Weights of a small transformer language model: rotary positions.
Each number is 500 + 50 x the weight over its row's rms, rounded and kept within 0 to 999. Layers, rows and columns count from 0. Numbers have three digits each. The size before them is the row's rms in percent of the matrix's.

# layer 7 attention value, 96x96, rms 0.0907, rows 68-95, columns 48-95
120:568622503549542545538529515485523507480439462450519497498498504462588572589481388482478441543492476471543523531518439522475559512587555549418454
099:489452465443500525418477476455556513571552456462555438454447463487439462525407585423463552480553538453510479502485574437530458536606460437466530
089:504556523548510499587529433519415426490415429469363454531571588498503458453461405500525463448421441592479496536429520546420464550526502502468518
090:537523520502465536650505560573491466463462405521481626488517504473497487469441548458574569468593531476482484467562553506495493467510466430528574
124:413491463483521458475452511495632496550607519417511405533469476498465508531442592522522495453549420534510478527484541483526526476494464489515478
107:548592514473540561503542502468435499596457406504537509515420538473384582544461422453502416530553552565495426534453570458458465508528541505560459
102:445464536514520478495468435513527442580463420455460479553565484508505483551478478482594534457516492501506600588461436595502468532483520445458510
094:555490474445513488504456555552507491499435576561509504538522492484573448464536436512510420501532422501484415449470455535436434429491472473527510
107:510482502592434522578493540581444433496486483467411543551536534495544472405458387518500449460477417450488502570514498489503488525421460464536493
085:438490502417488476480551486511400533536451515571501467544461413516597533536614517541554578492454532511466533558540520516557464499439506496526561
099:487503487418460503440547534446564391479534475442537409481629507510447447582503505530551602512465446476571527559494439412504526477520532474550514
085:498504496630467494612431498594493456585550428559413543468417489485525522466458397488481525539410474564522395512438501540516531463524434425493528
098:591524488569451562502603579419645446435496476461602497493466495453437583491498415436457559542428507512578460529469542447469513506507546518463478
113:511547525495506511588470461478435538658509462495522560450430519470604473456490398482525477587434464528483420585486536526454529476504509552522541
116:528488470436512468517486478451506425521559508457531500557588582554467497371454573514546468520370497504507540553489515471484440535494559484491459
098:593557495569530512583532478485527532456494663443462477514551568533450469493490502522481459508412463484530535495450528465488471459443531461511493
125:464589524388574485521525487465602550432452513561551482498503509496434455594489439488480482488676500522508509391511534560461521471507497483473536
118:403530576356472486470462440508510553469472494492463563552413501506583506484581464533609477592543545511452556508489428544477625555443483501477505
103:522559449373496528551444535495472565449431502569410565523582585528515527405539541537534371504444426534509511491545439546487534552544543440491466
118:501464508422526486383497516450436589517507637511502451487447434542474440555592435465500423435424560485518514402489512502527489558556469574452462
093:498468426529463521463518515480448501478492451508574495509524554542398437603394483519548436530625564471505415487540510479554561499443507474530489
096:589518528533513471554555459437550469517476441448574512447543483506425620428441567539565588595523457501561515500430531405520424445531472520533409
113:506526478469455495449544514505529417529441482423448500549526503461604522485493490515552534473485434518491508585492511460468555567509593544441467
091:506525532582503485559545511535486533627524458521481586438508566491544583398477537545440471494443505466469392485450501475519457501485510507531589
097:522455501514521526500569479414560566541492418542600512454436557504431480626536565526451446400583470483452534553530552476522482552603501538395511
104:498410491473509491493501533560452511498487452459559486550476484517521534568469462473579423518586631527547475380518434530537454613434604515534469
104:582576469563484533508519544526498602496495580571497599458432434498562558407416422459435424564435524496469455414513586501474463476476442475555542
106:470437535502540501510480545602360585529465471562437481495455569472554429508585486487491461478437439516454446597501455616448452504500468494441494